python train.py --norm="rmsnorm" --positions="rope" --rope_fraction=0.5 --extras=["some layers without positions", "some layers without attention", "local attention windows", "paired heads", "value residuals", "hashed n-gram embeddings", "a smear gate", "an embedding shortcut", "learned residual scales", "skips across layers", "capped logits"] --decay_fraction=0.655 --seq_len=512
Each number is 128 + 24 x the weight over its row's rms, rounded and kept within 0 to 255. Layers, rows and columns count from 0. Numbers have three digits each. The size before them is the row's rms in percent of the matrix's.

# q: layer 5 attention query, 128x64, rms 0.265, rows 93-127, columns 0-63
# k: layer 5 attention key, 128x64, rms 0.266, rows 93-127, columns 0-63
# v: layer 5 attention value, 128x64, rms 0.292, rows 64-127, columns 0-63
# o: layer 5 attention output (transposed), 128x64, rms 0.275, rows 64-127, columns 0-63
# up: layer 5 MLP up, 256x64, rms 0.278, rows 0, columns 0-63
# down: layer 5 MLP down (transposed), 256x64, rms 0.279, rows 0, columns 0-63
q93 102:148128101102161107110132105114161124161116085149164105177146156145122164114131092107124133144129112114108122114142131080131111138102078153126151143109092128168162127105152186133115133150138150
k93 101:108130091153152065141150131112139126130099095103143120136160136187190119102126109099142162094132134139131111133108128100104094113117115120127150157113171149133157139141120163162117153153113137
q94 099:119171132130140100073121139135119131129113146079152123095139146129133138115091124141152065129122116115135130151139114122140158162166125129068161141135165081109100133152079102117120132131134101
k94 103:143138121075122110119114155168128132151110142112185131105157134129112148122111127150160074190117106093103136148128117122123163141114117166105163123156142105085120112140098101135125139136122168
q95 100:132161149120131170114124130094107090121145137134146099162134107122141137090083133064083107123135129163091144104121128102151122155120100118118131135084185098125133162158132121111103137128123157
k95 088:163158141148097157154117107106119112123117123160148089084150090127118119113105142090089142131184106133118110103135119102103099178131112127154156123104175121106128098128112138153091145144107143
q96 097:150100125146155144152116120178147119143124135105087150116070111100118119129120114176127133170127101188153121137161137126147109134137140112156135142142150120168126132143145149152170106106135184
k96 095:144086101145136095159126137138157085093127143131068140062110143140156085144138138114138127163121114131152119131148146138106148109103149119170111127123135141098124158137109121158111147132089174
q97 100:124129090183127052099140112140120046150136132099090132138137116114106131102148132129111152107153153126125155132126119150152152128164124113116135134137125099133132116164107085145133130102147108
k97 115:104111108108151120140131124147129090131156137110142117142147089108116121095170149133082153165161123096078137122104116084121173134163145127112137114103090117126130144136105118142125153108151195
q98 128:147089122122085123090142178124131142138101110103164136134137080110124092104062136139152114148105154133116154142144122155079134149140088131095147136115170125157113140098117153133134133100133138
k98 109:125112115142109094151152136150139127121085077119144095121152104141104071123104139137142156128080146103077146101124088168104098111128127125124105126123157139141157121091140167134112131120162098
q99 108:123109128150071096164122128134100155161123130117105171123118135125127145168147152120159143113119134094173088075139184146138131088128131154124110115129083132122169094118144122120124140139123095
k99 103:093092142163135107152149142107067141174116148116126138125155152132139158120135138109120135116086159114135100098125201134127151159108151100112121109098119123174151138116111121111128122088136100
q100 089:112097149150120120166136135085135137153135115095140139133120137130129138136136097160139121127064093146078173119094140085124152127134118114154159138094147088095141166114110163121113150136087143
k100 103:141087135136103099177130153120168130129100124105101140109090149199152132144097117123125132106105116123117127143108130163122104138094099136166156127109150099096155122104145151163151109152096148
q101 102:122199148136124083112164129117155098121122100091109120105134129144184140116130095170150118062158145156144102122107113134125133121128129142125135102161166144121106119109105143167117128116124114
k101 102:105143167123142061108129143147118115123096065103133086120135152151132131111131129185126144138160116176097148116119125130095138156097132163119149105110107126146112142128096113127128121127112179
q102 073:159160132137135098101081098139163137156160137138125111141112148141137146122125118155136078105144098127157072115145132112122122131133138101123090115134083151148180130122135140196102134131156107
k102 093:131151079105166136103119100115104138159133131144163135139143115125142145137112138141162086134103128137150117089143106104104163066155143121147123117131058134090152162172112117125118143133137111
q103 087:107157157105168148162177128153133148131169133168097164152125097149132100128123114098085173103149147173139112106170099115139100136127151117108120123138108087133141161133144136123116109113150121
k103 091:137150116109160123184149137126137142140181129186145127126103140131123110161126121138077166095130110146113147084158127141131113092145157134106101154150133114121106099151068130105133123095119118
q104 078:109155104117119093157144103160119155110158084108113163096155095114145127110132137135110151094142124136130150132089132096074124119145107090111112096115187149122095108151101153120134131143110163
k104 085:122129101138137084114139108184116167105171146088083114096133101146124104109166095147123129097126128150124126100114136145077121134138128136111127154113143127129144085131156152138159070147137148
q105 104:154103130144120116141139115105154110126127133105112143148116131105136101178183119110168148175081138193122113135186095116124133110139124179122110121155088132115139150133104117114110131146137112
k105 100:128085119173124131139144161111183108143113123107079153118136119123145138144132113130136159173096091192106137150182113115097106136139108145109131137140158153131143154148099151159136132149119117
q106 120:104112120094154138090095175086173145120115106128153148138137154089131152095132106138108120147092124133135128139128069090120138136164144169126131171132096143164148126109164135121122152122158116
k106 108:112131106134141087117131189072152109113123087142158130171123165137104140078166111122132126125104086162125131145092088098111157121150147154110124141139115145137116102120106127098149116125110109
q107 105:122134095135122107147148124111107138162157141171129175148114139132132143120131110089104136136104143106156101098120125114159128145189127091150093130117114097182174157169154136117119095139153129
k107 104:131131102100138115160185141102085141138141139144111152079125109111110148112164093125121125123114131133123078099117170084133159138193153107131103161142134138135154127151153098140107115132141112
q108 111:134143106155161122135097110129169103158147150150107136171120128127136141161150143118192110097113100163068092125088135135138160146106107148159147118134102078119121115108117135154127112137126106
k108 110:103137088156144112140133139123177123144101149142115153100126126128150120134130129121193109107117069172136101126104148150110125100109107129169130160112123139071153103150134143161084137136112138
q109 107:137138121133099131146103104143092108164134103150112156104150133113151118147102098066139153155140134101123122114156117041185111088126139127125136102146132122101114125107125109130088145131135124
k109 112:146144097142129153133171112155112096130170133135132097158135170098130127149139076103123117119086167110134123134153145105153144123081163131140177112181138146138132086120108108148125104146117142
q110 098:129166121137114101142119088100166112124146110144148101147126152172117131142142120116123111118100099112136121099118121098177172098144171120073134109141078100154162116160148156106119122147131150
k110 137:145150092096127129142138114074122128147130139126169124148147146130151148171125088131146121137082128122141128074124126127148170061163153094145131151165098147095135135131120122116149136134163100
q111 088:139111121107131138092123124124119089119100136109202084127139168142145117129108119137130108118130122132131115142126123114146097146097113192072132152105127169138174159136106169152105146113135113
k111 081:137099135133125138099132114111089099135093097130201099150142153152144133142123103102164110123125112119121139153155083112141096168118117164137141131138103150136192154131125152134161160140119106
q112 111:104101100131154114090161150134145131085131140137155105112121134113070144110133141142095077131107117135112138142124118149098113126129119146074118151110142156169118109119092182098140085119142157
k112 105:124072122109137097112109121127141163087122131119127116103122143117103110094141136109137109140148110134113129124082109136129091124160099141065093180139140129149132146072140137132143112079167116
q113 081:092143140088117102135142093107135162159160176122110138128136140135157155139162127130160162122141137135158125156154119123114151102124114136156146093152177124126122102141118052105108124151124087
k113 101:101156180097134123130105133097119149162142137107102130138147093150121170093138147165133145162152082136103102161133145100098120131122121143104147126098165117140159117117150084103098091156120140
q114 116:158117132153129120168115123118126089142112158128105164158092124128170139176153153132158134106159160129090106146118154138123169129093138163106139114141116095081127083117114121155122129116094092
k114 096:140129145191151075144104148130141113132138141111113130147110164133114138119155148146127115093134131173084134167133143182121158160100184140121142137139143116130154087114149144130142101102126096
q115 092:141158149136078100139095141150127142152096103101112148143109098113144121093078124151113169142153132083147153152129182130115139141117119132143125124156161093130132135121178077119129135137090129
k115 101:117179152140124098131142121109138124172117113116134136159154092109153128113142150149132180170099140076111141099144144117146186139086135106144148090132132144107134107147127133103093146168128148
q116 121:120160144109117132106160117110167184144139091113144162121173131142129144157099168148152096128122141151091142155147111122081131167123091128116121087114121173107133110140149119138143128130078124
k116 118:075139142132108156118129097129126151124117116127169160152180125090117184145103147137113133109154120142125132155157101111102122161125132144122114116129137163136166102135135085148168098142089081
q117 097:147138132118155120133107157152116144131149141129057161110091097091113111142124154093109130136153132150107150190125101117129117156144147126127079096139167117082143128144147102127135118119157091
k117 118:132126078123123156099131144169124131137190149123090152129087102048136110114174135130115120136135143141138132136138100097139180145123138154121126105149140146104112102133091107120135129102129107
q118 080:142189141150157147151082151132140116131154161134157126133129113110095117111106120118133116138135113146113107137117125099119140089121153138128117162111096121120142151150154065087060135156160150
k118 116:160169097158143133105122120100172134178157181144119159122128103121094142118088097107176105120124090145125105132127097141127121098128112117147129138141102149096139102180151145117103118133141125
q119 091:122102094149129109124143119088151112157123160182145111109122148125133135152156112147158126136097119097098132135112079108140155085130188114171144097140082142122127125157133110131111159103105106
k119 091:134123158084120158121152132095127102121118134151139144158083110148127144160119130158120103130142125113125086179106100102133160086123169121148153080140096159126140160096152077138130114139121141
q120 103:111126167128132112150139095143145140176165092095073134101090173131110128126129131153066122121093094129166110146118168118112146132119125133124140115086158137134147152116135153154110102153139122
k120 101:130099138091136108172137122110152151150123122096089140109111148127152159119163146115125100144105110104159128123125159117094136151098105160142166121079165130143159183097125096142163150134099128
q121 097:160114150128157114131145133125167106073144090139137100113134114120125100145131133148142150107139202103116114178106127132122154146101130136137127123168152106158091121091128147134194120139144129
k121 110:129123154129159140073110153147165152115128060132098141162132112116150107143140131139162173132134164128099137111134131103131125102121098119116101142134151138137077137100109158124189146146153118
q122 098:081063102123151116110135114114093140064123122156128112097145155132146114140159137098131127149112088133116134134098065128155149109128093126102105145110135134116139116162111087121146161137137126
k122 098:107105136109079146094138137117095134056154119176118136112142120140132148148177149102119103133126113145115118140120110084124135100141075147090112119151146095124091100126117093125131133140092125
q123 098:110160141142129122137138117167130132141147089168142128145092072152106105111092087142104142103098120104105120077141140156154130127146140123135110153117127097163156177104151128111089100149147112
k123 109:107121126124144112157172120124169161158113112181130143101149129105105080172133101123140156122120110074113154074136170105118113170142104132141114103127109124158128135130103139130098152107136137
q124 114:099169140101137161115119134142129166130131169116125158105118130155141131146137159099129167093134152169136082119113167137120139117101116185141114109099093110099140118186103153120132151099137120
k124 123:114141156139129150129105124121112168126125165151170152096121099150126148139142117115146128109153131177143103102123160158115129117101128141134125116104092148087121112164081146093158146054127104
q125 099:116150112108074116150097118131101118057105093124114092079102136142152099118110108087111145129095108113133150124108130123133125102102125154106089123107152121110136175141132127122102173151119112
k125 103:124152134160097094125135137131106118072109108130112109086126106124119095113157102135115137127081097166107155106139145085103144173088099135119141114114129117190120126137114155119131109123134082
q126 115:128106175104141125160155187149109167094133143100141135068125092132129083139168149150124136136120134142159148132125132134104126163137141126093138129108156112138095160150126130086166148151144119
k126 155:152118135137131096126110188165119138123145138103088138084104123161132095108129134132130137110130102127118138142123143131086091183106120151092109132100171091187101122126121148122162107126112112
q127 099:156148145148107133137129158132142144147113119126165167153136108128172136110124163149099088122152126126114125108112122110139136190131152134071151104127155130164150125164183175102156144138121137
k127 105:169147129152097102156158140123080127146109123109136129118156152141168112146165143135148135103129138113159105114127144115077148191118177122128138107143179181119131114123137125120148143163111139
v64 123:126175134103136136105137118139140156165141134102137075134148077129154114128112088168117115103156160127117155119156130155082177142114157153120149120130118155115130144143086126154096162118164121
o64 119:125072127146129102185127116136152130127108171157100142116142165132127125164140147103148129140134106119168109160083118111146083133123073095136113143106123145160110148136161123122146106134082142
v65 107:163111098161143138097135184133137131105129152160111170161142139123099082142121127152133106126144126092098117170141167115152147135118084084127110125137135075129099094143142145142140147129142100
o65 104:103115150095129096094105081146108106132144162111141102133098127136168160070149121106099146148080116149163111109117130179115097121126120143148168138147148150146134147128110123090139129116122164
v66 091:173144107174123122116099103151078144161142149099128171108119114148126089128121144098126141119133139150124094095109145150126149117148079134095101143164115122117131143150155095176130112097107101
o66 093:122130146085145167109146140087161131111131114114153107153144148145096121130154073128143132135168154124155098144094130079158102115118163134132130124146167141144123171105099139110157131120183139
v67 103:104113136107107158150122113131126133130111118111159160157092143144094113120182148124113129114123138129151154117079154147124161121157105137181131118140120110123141100132135097147095148086051105
o67 112:129113116147125114089139160168142141131151141125126117083146130097103131094079128137149151139146103115104121089174079120151113121143173142113098134112155151124089170130104141106140108150174142
v68 131:124105100110109107143144111116102086121167095139150089125176111096137114088146129113119111114097174123098117134155099147108141137136085088095147126098132142118139116120121098099088166128097105
o68 121:119128170151105147107128142126159165139108159118122198169122139130107163170131124173150131116127105100149140173149171134140097141139148120148126138170132153101110113117137149125151100136106165
v69 134:097086138112118147140093125091109109103102138111109111167133099148092141098129125103124121127124099079160159111129138106123134116166110136136180141161185120154090138127148132082143111126121156
o69 116:175143118142148101152164140131126132149147156123135154109098142156138096129117106141123143155106138159096079155132126156133157110092119086135118121093084142112177145150110140142121123083181113
v70 104:190153129178160136117125170110114121109120126129160117141130155150131084177132155098108134161147128121143147146161130129087127113142150161100112135146161153106126150108155144162159125119091153
o70 113:119110120146105126116118072143148112125102118099121140134111139150099157075154128137128145087114134115146084142085148135177127095115116145161119114125118118176110192116079135144131131130123099
v71 112:154160109133160093129143101141132133130122127136149134111086122090180154158166122120142133112116097160143121162122096155141164180154115123096095183137099110106120117138159137110144145099149121
o71 116:097153149119133149083117128096109090117127158133130127106163135165143096140104109139142132141136110121136086093134121136105103092116155137177133107128134091119090104133110106143117083190089145
v72 125:137118120097111167110154132102148095097097152115132104127151144132077162107115074146146110137135123127116130113096144136155106144141126127156134119136147167168118135157117113207108149089150132
o72 116:152125095188129135122107127150098186163136146120107113115122132141146161077152145147142131105134114153114108157096108157098125141112134106093122146143143136106124124071165163099141101152126149
v73 100:132145171129123117134121105138136151150144106124155125082135141158139114147080105112174160080139108126127143148088147108103146122166073112129115108107137150073149123116097092110141137102119156
o73 107:127097093103121118138081136094102108109121129137104131115139150108144104144115158108073154137140089156160168087150125131157136119105129138136123132159138127187085138125129163162129161147148098
v74 090:134123131088087159114166126139118111129150159093110091125096127130133129151181152084089169143170151120121135146102082142077147159149122153141136153171134114149112152122127138137123107128133130
o74 113:149134099146107089083119097094156129150141139111145120123196142104111132115088091166165096091162109115140106147122151131128155107124096126127137121107136111100130107100134095159149157154143137
v75 091:118129105161091108150087128144094136164135143163152136099133105146126132123129152123152113107165138110095094126106100144128152137148134119088135120133134197142129138102094085146121189148156127
o75 101:113155145133127157108182164111127126133133128126129081111146135142116114151163085146069146110119120134174166179150163109118130148141104159159113125108106109151119154164151134137153133103102122
v76 114:087110144116141112084183124146117140115151114174121155104096124140104145049143152153130149111126104113111124115144150133109117105141143107110144155127127132123094169121123119117124118122190165
o76 124:145140127097118166172080139105135155151156136103138104158131138118144137226153102111141115107167160157135107131127129123129125151075113136167143138139133140123162110151113124137135132119130133
v77 096:141123104145171103135134136123108111117091132141124132119114167100131146192113145090164135102126078092121123175158139153082137102123136128131117167141152150108120126074137144095141103105127131
o77 107:097167144125134144144109111133101059146148121130170144138132081147134113101159106125116118109113145165156146116127120105142139172151123131139098096093095121141144114125096132173127127172080138
v78 104:098091098138116095111153158098126134126106162147129136170138125128153091148155125151121165137126152111103120096135093122107132173080136166094095133140156136112142128178137132151164130148093106
o78 115:173136158115137163156132095162107142147106154097124120104129157138083156084091132076104102122119146109144135139123148125152143108130158135130132134088100145172140152111111104074109146107138131
v79 116:140154101105144174127137094102118101114164168111102077126144090093148159157117161130125113140129102129145152144170110170111107122149183137159134092120171126125115140115105135125132124133120159
o79 134:113112109168146056129136145130117111147080114129160154097136141143129136120117080146165125098109145129145138138078104120120130158113088097124137129118091106135159093116147152141115107169117160
v80 090:119110147105136113101120106139101116160121171164153097142101128151140076107144116143093066141091145110095130089144156140104123098183132130159102131147126088121127103145123115122159150116118131
o80 088:147096133114090164126138116104135156088150118127143131161146106127121119169153162127158112115144142153158088160132140161179134183086141116114137098112106137126141150112093098106160116103107148
v81 103:143121100093163091111115128099146139113127097114113122182128128095130122129108083168100166155141118134135176112114111112129093179165146116124168111091174127125116148125147135113132118103143155
o81 108:126144141134109148150140117138087141136114188157131140098130147177137169120095155109179080128161102140135100141133110176139141080106107148145102152126139132124136116137138141147089106157150131
v82 112:124137111141091128152100145131109160072122145162131085118097071092149128112109141130132097148133090122141105134154141108115109094130115150121116147111133128106091188100124106129185125106138129
o82 105:120143155129142157174146134086112126112123117075087113146173145166126143127138065086149140118131119113132163097134140141149151144107140124132123102157122139152139088113085150137112128177113112
v83 099:140130085168120142134105172127167127136169118110116115120171141148100118071146078142158114131137147146074110128143141111173126130128119136112179117158095096147108103130106126109145142128132139
o83 114:145149198141152141105145118125105140106133108092148125155113101144140160159163135122109096139133114119173104143116118180114093154142137134145105192120150102145159156149153136132149133116129099
v84 111:113144173105167148134143149110159151131124121133147119110099158146148118130188090086144089115102148143136136162155135109140098128152138105137144106135147099155142105132088144089155104075112123
o84 115:131118116129136139114111141119087112104127099077120142160133081158102126142076133118157137163174120115067144084119110172145139127136166132136133141118103094088107161145126151149136115131132130
v85 117:100189127079100194111129150139145147135128124142123090115124144127140100120125159165138100095103117135143128152133105135095117117100128116106115141103107197106117149125128098102101121103107140
o85 135:105097115177128093128125141135113100108095108125104180133129162127126182129102125126123174135083150140095148123132176107119103129128137143127146103157145071139123098112156105160143156127125139
v86 101:181127123131139099126105137170142130170104130149149109156127139118112100133060106115088133138172131113133152132113172142136122101155157131101150119153133104097161110121117143064150133140124115
o86 112:107088186088072117134153117092091146110179123141132150093120122119172146143153152136137121117117131137129100099152120133146114131116130138140147112065086149135095120160133113148134121104134124
v87 114:145111113128097129138138084138156116113121135120142135144131075133124148130161128176134157156111089108087174172101164131147121136133133077165173100131106128097108136141151127136163125129133168
o87 134:135097146118163124126109164105111142138132133155105149111136167130168104175090104102142101123149137134151111091131108156115118158143085155088108160084121154129115101111108154112081119116127097
v88 102:138118109116133127052087148176125117103113143152150138148100099135127112147115115131114115125150162119126113124140092110132129155137134126063152128107166143132107132134129173069112119086151124
o88 099:130098169145078118156126130087162110119134134103116136150143115108143128122185112136134127123110123171135131129102146129114126090129087143184158126176098142115148136100078109144098112112153150
v89 109:134100136167147122129146127139111133174134133123136102081154111110109139077119153096093114112123105049123140143145136126104149118134132100177124132137159119094110111129109090141178097139138139
o89 099:135140137083148115127097128139110132091140166140130154186096150162102109154121118130153123075102124191134154104116122115161143097090132124122129134123090114146138155085128124139115128116089152
v90 111:174174134133137103130148135154153125146098138143137165101092145154103173102125125133086164140162099105117120154131127146134161110101122107116141184120112146131146186111138102154141106146154128
o90 102:089157129115091144121084131119104120139157155128162102140167133122113140145158147163162146098149110159122092149135127116117119115142122139142090074088141150110133080156113145173114146108108101
v91 101:146129110194124132091120138169158144115155173160149113074111136147145124174118144117112100174148117133108130160145154120166128121150149106122141138131149134136127163155099114119172123109129160
o91 101:117117133114127162177159164103082107155114116110097110169146126147136129123099086159155145082146142146114138127094116169137108138105111124103153123123128089127077111118150125152098133146135084
v92 094:107158130143114135135126115094113122119138161110159100086172096159071111121136157101110124147154095127126163142121166190132142107120114109091145125148121124092108150118144090159115114135156148
o92 114:139103109140146115126101145139137108136118136166073131163106170127115159139124090171131161076114124137163092132143095104106106144130104088177116121143172152152106105135116155122133145151135138
v93 091:116083082132159112138131110119139096130138145121096119109105106155130125214116111152111124155118125096116113160111131125119133094107134103145138112109138146069136143121175164120134116159092141
o93 105:145172112146147123142097133112136133131122116165110160145132112118134134107145090157101104119138178125158181135140136130114134180161117144108106122167096129164124114119094120194174143118122134
v94 106:161132160169137154118163135143110135106109123161128172115120136095105142107092112134128127158098129112086098172153141077152119093109148115146143102098132156162127135108181153152115126132112154
o94 116:102102149085127120145128119147143109150156138071128087129131089123116102115169138142144133076085113170141168104121153163114149178149109146120102146132115139120157142151095128109142117131110101
v95 090:121124077084140179142133110167113131168122141127137144136125079137111100111128131168169167158126121140156130131134130129113117143140148129092145093126118127103084121134156131114162119087131190
o95 088:121080149148119096096167126102145120099112129137084138109118152100165152177134107112139087113108132141091123130108137134142171098112108159113143140148154134141161138104085094154116115120169109
v96 109:100109148175186101115123119101117149085144154097171125153137121104147166137144128162086133131105164134107113104099115119106180147140123122134151119106108105105125103086136122159104148126112113
o96 118:170159129083125105156140162134124104166120140143163118133111104127081088124122142109177156110144121090193148134124130149164097115129108102119106161136143142129122145128117137090124085109130135
v97 093:120116163098135182115111124109115128099121133139105096133100138114132122133151101133156150155172090180138117142099116104096166139114125128148101147070122143083109132164157146130120123153159158
o97 107:110188066145154108139126115136143121160136102135153126092183164139115148144126147120082113121113115117114151149102133154124097090124127143126124129142095140172113111095145145154168104153108113
v98 108:076104117175108131132138124136116136157152137117094144122098121123086101110144192102136146130196116136175130100102126152113112128151167131142114093130110128133100125166141119121138138142169129
o98 112:155147116087136145125117122092146125090150105117173102094172166156110166146117078124116132087109137115078141113137113112143138131104119133158153169118119140130180152157154140109149137125135118
v99 087:074093118138114145138109158129146139126109142124126128107159162168140119153126140157151102173132133123142101146142153126099118174100162131134104163160123160086100113161148126125130130095097075
o99 092:170135116148143131154136104087100119109138084099100142151072136106148115106118118137104192111113149115113157099134115138140120088138104140104181110103129117172128123108114100103118118138162114
v100 095:105142120128116146098148136112128139166124127123111104131144075119130098089115094125135102105117124113118144123163119134109155170152104183115146103123122113141089099138113126064127186100167144
o100 095:145124167118172141117128091112138100105138144125115131124099163109139148123102143091146097173106117189137094131120109105137139105116124088158148154111164099117095144153157115135123113176091131
v101 111:097130107161165105102148142130132141127121149150145122096116133154160160132054114120161118105123115091087076108127150090139123100156119143151147142137099152153142141098114124171122122146122161
o101 113:175098131142091124127106117117096122137103117130143111123126111130119135110204150119098139115143127165171186112103151164143100163107154147095120105134100130140117140147109117121151174119097111
v102 106:134143140089109130175120098103113092163106128128166111176106137120118118134129054162132163130135136142132118139157139127092142142125103107104091126145110116090126124097132158128157105129089169
o102 104:096142139172154130100171132096114123128122147143110195138126090118119133129126208119115137110130133098162104117106113109122141118133101129131127133136148188112114147122106125107171110095116106
v103 143:178128150128138120099104109117141133148167109108115144105136154142138114159154093084109152121129162161150135156131096132114159126107089126134111144080140124116169153107094150113148158186145109
o103 121:068141113131165094160090145127120132121062133112113099154118131129122141130112186166124129171114112130146115111126161128125087141161126108120137150166102152138109126134143105171110094110141124
v104 100:138155093149125120102115123144150102128160139118122110135084124185118148151162123129088137112083111153113086121118177136090125123160165144123126126118121095132110155125176122149117094147174150
o104 121:129127130144126108120105118111146161137116123135172107145187124121116166128144120139174127153205131098152104150135118131123145133115076111113113109120177096136147125118085133175156148118125133
v105 109:110134126152147102106147113126171152149123126169105106085079135173119133164151175106119082133103104153150124117090106104125169122158153160154129106129133139155150141140145137115086123132141152
o105 113:145118123132137159127105123143113116112138138109172119148169146075155089102129136149133157154169148128059109150170126139121120158104106129107109153134105080128090119150140099161145135146101129
v106 095:141139130113154135142150153141144106123126168127132137124119134072153141113100136157150155145132087141105116148176109153156093132169128080126126105124122118116121117050113144149162107106117168
o106 092:100091102134149106083144080139095119126113093127127157138118134155117130149141143117123136115122164138141143106098120138150147121080150166146128130126181135083111103127133122108055086134113111
v107 105:118119151124097125125130135167126140132122141154130158099147113133148121127158151123086168155162154155157136131148108147165203148132140163110075143122139080111108118132101117110165149146096126
o107 129:143129104099135131099156098089120132117148110104117099140093140089105116111107102128142116084115109095144134109137121122119091093126153070131175129177131144109136115104137078137091128154157105
v108 104:138135110119108106120121149093099150137092112175165102133125164179156154121138140135126136122096122141132098144097174156141138128131166090125123175100134120111147152116095120144129075150127082
o108 097:107150137146160175173072129180097140131134130130133146098087122123088142138141160104159160133146117117126144170117089104095101120145122139128094093149113138128107130135113150147097145103149147
v109 107:088142128141135123113116140140134122100136162124143098099108172124089125098093161114096117178116118126125133153145144176142081128128182124125127072095151153110107127137139119132123176162146133
o109 110:135133139131135139166126118157130126136112079123104133107131121139141144119129134171134177072089173125116131118168091114139126113141122087125119149088120101102175126140128122134068123112072129
v110 088:129168155161152108114088165132128150121124112141129143108126159169148130171156104108156137132135171155079092114102131112169122147131152115164079127112116123139127112104119118152141082154135159
o110 092:108101104103126152142131113125121104138139074137119093118123112134097134093151183119104102154137084094148152172132128123110089140134155137121130128102131099178133166162137128112135158092133085
v111 118:123112128124120155150110137153123092115125196132084139129147147160105151165125122149142158130162119140158147108100113135109149100150083140133129145128100151081143099132096098081120139136076121
o111 126:138133151139090120114139133082111126165136132123173134133121122117129109126116130102125135105097121093120103152143123074143137094102145122141119138121175109154079146134183122120136159120204156
v112 126:154106163146119126138116107107087104120148133163197156127125075126127114151142109151143125134109118125126138131112185137146099153142117093078154106118120116129147147127143165133158173152156114
o112 120:133140110089134146123139138109124136125148145094038118130138112137162138163123117136119145150148164139159124121108074141093182119133116105162105119132127141114113117128090156104111094088115120
v113 094:153146129159144086113139127108131105124093111084109139128150098129122152133106103103112143143111129113097096131119144160185098126107140138119169110075066130130154132129167093143112151163140132
o113 104:141072153112155151170124156133119152139123115174135107128101143158119112122150123122138103136114141152185130085123132137103113164157144129139067165176155144138123123152099117102151125110109116
v114 087:172141138158082134089110107155117147113090064164146098136098118094090145126099167141150150108154134107157160129092087106140150142126128139147093100126140118148116133140127129120115121149124105
o114 097:127115157081143142131170129189149107110153136077138134095119132110156101112112161114114146105116138132109096151154138091133115075139115120136133142140135082116142132122147117118083177103098142
v115 114:120144108129135207118085154118111101134124183118130126115127133119140112089126171097111106157111110118120088140140113159105106115101112150116172138097120150127164151143149120089106145100137116
o115 117:152144139139158098145171107080132123091097085098133124145156161105095143123128082164147140141078132174114178138098172131149146127125133143149099133127126120146114116107129128133121105146140156
v116 100:130076148097113099134134126117149116130105116084121129113120172167131153122144117108142130147206144119127124107113098122119138108137109097146106110092109128105081121087114103095151160146125165
o116 086:099126081173120141176137111117091136176152138160111112148158137107140117113111120115118105112102114091132129136144133139150142149109162117126160156150119183112115130151105179154100124093109095
v117 096:116157114073100130117117115109132161168092121128132090138099113166148098123143141165122129117136147149116175151138173116148102093127137165149153140182121156127122160130147101117114089133096127
o117 098:125115128192145124144137138165137134114138111162097133093097155118128150141144118107127087154155124123136096142137111113129134146105132120122097153063162089129079143137128108110123178084154128
v118 099:118117130094127148102134089173147109122150144118148149096095136103155118121140112141160097122106113133171123110150116140138134124089129135093110117110089155127140100119159154123094206084152115
o118 103:109110129155093116146122139144143160121108142169109132155100117168172111147111157175106153124105165116062115127116122120103097140120120120100163126137147146117129120122099101104128081111075130
v119 091:129181153134125141154130130117140120102137134106180175133113138136126146123113118132129096128061173178137143139117117167149165146116157145058123121088106132118141105111119149121132147116117121
o119 103:128115126082156145072142115112163090132127078127104127132140103083141106118147168150147169134135152093147102104115138115115105121187129118173150142136126132115172147144121156128138105151118122
v120 084:119090085115119130109128129157126136133144171152145123141155142146103126149123125163078129140142125163062147123106127123143168159177144105182125137123122105124142120129098138175111165109133103
o120 107:141152143130139094118080165143127147124125143130168089106166117122141121144161129106133133086112125100170113148158090126143095114079094106087137150140115142114118149109164110128094113122174147
v121 102:161133101147085117091179111128135139101136136160131134115118109163110151118128063106125160117153107115096128144130114134136156113128096159090114140142123108132140126091150121173128132156166184
o121 121:145076166095152146139097115156107128180104163159101106110113134139156142141139142132096108120165090143143105130120139127132105123132142066155111122139161148141121132145095114140147169086127152
v122 119:097151148106133077149103137141113110179098145133140148170104118103143124169121130135108166122126132137102150108141121147130126112111078161122133109113094090118170134103086113077121115114091115
o122 101:120094141131094153135155153128122123092122077115136134127131132131099147126126086103142115133132159099177123102124118106112143146161172061124122139119144160137103086140128098177108134125160159
v123 094:105133100122132134129166118135136154117154110123132130168160153126111133134100121108089132109072116159105098141133096099103097156137095128088127186122123105109153107123104125131112084082088112
o123 094:132103153116086109117100150136103116116111081137145124083097108143121141137171123158144131138144123111149151093138151167150131085125179126173131087166137133166119105127170110121159139155134134
v124 106:145142108110100113162134113146142119124116142108141111075153091125145181107096106116110112105116132147090131156139115140171163128152080093154116153113134121067146125115131124148140124175113096
o124 111:108120120136159125096093129137138157168096133160093148163114160163143114166148163143147161168155127107144113090167123107085108132132165163117122113131149151161109137138152107146128150157136153
v125 109:120123150125137121112130123130163062135124130148139105111076105086132096127166082094155139121131166103135149113149135090123085104137109105152162082144141155161127129146134137101113143100128155
o125 119:123143141145102119124102138114148156117133131099109130172153179137125133129105181117091086107104132145125125132128130161113142181125126125132137163107095128064172101105083126120157119157132134
v126 108:111114135077085133153096119118087131144123130116107091207153084118145131127114146123157133110131079148165121135094101096135091151139155149125129113130100103132117122133098149125137123150157122
o126 120:183123137189165110124104157132122149114093121146162172061121157143123152149118124110103136135099132108089084139137145139092161093140110125111111124151117121140104142119146105123106112114111123
v127 114:139126097149143148193102142181083135122129102109148117136200107124165128098100141104112111139112117129140148126122152135141137144157147111142125123176144112094107121111134135086164132143099120
o127 095:138138171134152119091126094127147120121111152151120164116062149151124106150108147161139142146110111149106112126139039153146133082156135122108121125110135117169116134120109123128084135144127116
up0 096:130166133092091078140137122144136118088135117114184133108114111103163142138120128141144132110129167157100076151119132066114135176145155134158132171140116113131144111103119131138113155103135110
down0 119:101177106104137067143129094195157120142143117090139118141128104155122132104107098111133136132122133128161102164122133095127180140140107115112116149145127122112167105111112124095142156085140135